config = dict(
    n_layer=15,
    d_model=96,
    n_head=3,
    n_kv_head=3,
    head_dim=32,
    d_mlp=768,
    vocab_size=8192,
    activation='tanh_gelu',
    norm='layernorm',
    norm_place='pre',
    norm_eps=1e-05,
    positions='learned',
    qk_norm=True,
    attn_scale=0.177,
    bias='none',
    tie_embeddings=False,
    parallel_block=False,
    init='normal',
    init_std_qkv=0.051,
    init_std_o=0.0093,
    init_std_up=0.051,
    init_std_down=0.0093,
    optimizer='soap_variant',
    lr=0.013,
    lr_mult_qkv=0.5,
    lr_mult_up=1.19,
    beta1=0.95,
    beta2=0.99,
    lr_head=0.0116,
    grad_clip=0.5,
    warmup_steps=117,
    schedule='cos',
    final_lr_fraction=0.1,
    batch_tokens=65536,
    seq_len=1024,
    doc_mask=False,
    train_tokens=237800000,
    steps=3629,
    dataset='wikipedia_en',
)
Each number is 500 + 50 x the weight over its row's rms, rounded and kept within 0 to 999. Layers, rows and columns count from 0. Numbers have three digits each. The size before them is the row's rms in percent of the matrix's.

# up: layer 11 MLP up, 768x96, rms 0.391, rows 296-332, columns 32-63
# down: layer 11 MLP down (transposed), 768x96, rms 0.351, rows 296-331, columns 32-63
up296 097:564468521524569475522427478511537506524547557443480485460507510421542448548529510497582443407485
down296 081:505431520493477427554591476498418548419419488483543500584517484595501428493460520466527499487533
up297 100:545502481520462575503470575485549477394499603447562554519522466403458536532509391459520453438483
down297 110:525472431491540578462543553526320517413598499563492471525496459447490447502567410539487441479392
up298 110:631617467571498542477592495478519473520453454408528401545577561479560531499533486487610517461464
down298 110:560505472565436459561467451527549509488472453531402502443441526549456440508583489446438505521574
up299 096:508438455425471521492449500414541518495448394455396542530454538533477522496535461432598457482514
down299 088:552501558546466497573561462490492540569500517536627450534522576437531502507573620501509535457568
up300 096:524530520558448582381541425546417479442413467549557555499500482463443516445457477456606476455541
down300 096:569485539498518583612512551482438439473410566532543452489594474496556457442570560507424433508571
up301 102:441540460496369539523553555518625536557524505476417449529406465577413564453522455471558540458474
down301 104:506373524531510505543528505466417479436472415442520470499517445532402467413557543469521562446487
up302 099:480516567505474473489502432550462512496529517583489575489520512486538600464473473434456471470543
down302 111:566445580489515395501512511411476365434395469462468475599467470479525473491449549515563464519561
up303 098:503512502536571550436564579506526494512436523440553428484495419544516380446522476598507554442517
down303 095:516434526480523470514494472589399552499544504469461450481538483564532494544484509483504521456512
up304 098:534545408586501557560449641445483503432514488495449479532553500462596465495626553497479506501518
down304 100:475498487470612523525533463526561575582496513559543459484447529428482448565404459574448587528551
up305 102:459572530443477461473584658429568550494459517574526509529480517660510555507520473515525484534518
down305 101:551577536580476563619588481530480457554596449506429477495595471514450341523511484530477391502510
up306 083:546396510581413547507411526451487475457522447542503621545535457439553497480458524553510463473541
down306 084:440489502506560462477640451577467612523614506568478544480447533512486500551568554565466541549467
up307 095:503587566525406555458458463482494515408535470598585382513465499460477535517523501490474469503485
down307 093:531465459498401544510527451463490473532467532483402404537495453462535542415511548476412518434610
up308 101:601481526497427448479531535406528520476452428478408472512459514456439443545535448469527574471572
down308 103:440512535626513446583462532473493534414537560476448466473468473481469541556576523548465532495441
up309 091:514539536528532556467529435563426543450510453468450596485571550554448439386473484473504496499525
down309 112:426501486497483423506505546519463530643488462518507572505481434524511524512458450522566511487574
up310 112:562619513467611482455537477497580526468488527504456555555487408471521532518531479421470405537470
down310 118:432481531491575456433474400486548486365526497500504539508506529529468511490510443574545397537494
up311 095:543540543446528494551487577473541460499431503509499445523533512489432421474479555564601495449645
down311 095:531461553435542390487549446553501451484445562531472421485442566604469511521465528564443518526578
up312 095:444552419436441468514488516383583497581470507481491589523421459576550574436557481636537457507575
down312 088:563459547459513512407447476446512567602471475561575490492626536509547499480513499461542438520479
up313 100:469619570535531432543483559530503523437526534543545508540561486468486513482525520547515437470475
down313 107:505467574475497560461507431455541540427511367421475475471463497426565564487513545429511518399499
up314 096:448437552481519542429494462549497503485530535566501471511517533436562463625425516513425551585485
down314 109:550452484510527445521534415485504455459468572426518471461478420488516590418517493529493538555561
up315 097:590514516576494479496533458451532506376554460526455464513605459508535465527497457472471496507492
down315 097:500574588520489466445519491536419503534535566541572512444493567501491473511403446522509487607471
up316 099:541520522498384494495581493479595380442555425428579510548468531562472515459473514567480384389477
down316 081:459456432477534527461420525541539489461490511513527511488515424480472448573587517402560599561496
up317 089:529446493534474529569457484480540446486507644443491572512505562440545463619538480477479491561540
down317 106:542484543431485474508490483565445479422510425544510496474458400494529525436451438470515599488542
up318 105:550470540457469417437547524544522522550454430557469609498432450501417494587465485442403480418512
down318 093:503524511528550476634494570544436623400561531481449535496616454400592599526542494507560448555524
up319 104:518489477505441416472536494476569474439469525547592494587440445511506452479572469477488552424632
down319 103:498463440487462472470530526457511425574449503472508380379551557485449432405446435510478557484391
up320 101:492485414533518445473545428509478587546521568570489547550478462437459516488581493478497412605506
down320 100:563518508501594489509454601549550430439442492456538485435419495462571524559593457465491558525453
up321 105:427485521485516468455571610460475506431475533550483495507491507458544490426416466502568475487539
down321 103:465556524500557471501472482608492513431543400498515487532554473393530463551596528497499562464526
up322 086:493534551554508459576493483509537574410467517495563498440408492488555428550528527466427495556588
down322 097:497516505451537502525462477491528412468511529449498528478500480520420462379547506561591529454514
up323 097:479520479428459465461535513515560542471505494481442441442476528415516451465526486515557560588508
down323 125:478460527476473523587512557487529468570544437481544386420607468426532486534510576463528575471522
up324 102:501536470390483498396591484540505535485473422503551545511455441460520450505483489498404589523509
down324 102:544515422536449603583540483502442489577560505510394516526595547496403448482536494533535475420433
up325 105:479473586451489566482563498566544547469527470519505502469481414555452436473455463495609479519504
down325 115:452531455646529483528438455491473558536420520540429569479472523442529502545508451524485561434445
up326 101:571544543461562434539461380437512517514501518529399542498500528527555568517539463465528481497418
down326 114:487449526493512387500624486595503528447388446546567469529485484551519546494476509438494503517498
up327 103:492481528514468544514419455573502469502439428555512489427552443565473551604482526509473442585555
down327 084:416544529499454518498553575505605393601423437510571596504482514528464536491527487469570527469463
up328 090:600477501496504479505477500481482512490504513446503605533468524496475503533557545575529507559489
down328 087:486524461518507473579551464474491624499641538629447503493450483484454569488548509490491488551521
up329 105:494563412500568510544497464490542548522560522575512571521407438408451494536441475403487441467509
down329 092:473511398514458540496464466500635409537550539510468532428465534503430458460540428474507516495535
up330 113:443474411540481490500512481442599519316468532517440449540527489544468576542462524581507491420485
down330 094:449527508479483626446484550515441477444500501443493590482465557467495402530507462461489559602458
up331 108:530415514481516494455437414529377527405443480493571507505440512519539510462459436397520483528511
down331 105:521610495571507427423492522513473480584516498492620420572463503520506494470479466538515540508445
up332 091:440544493574532478454452503474469501525506503497441486615508549519444482460552497498509424408566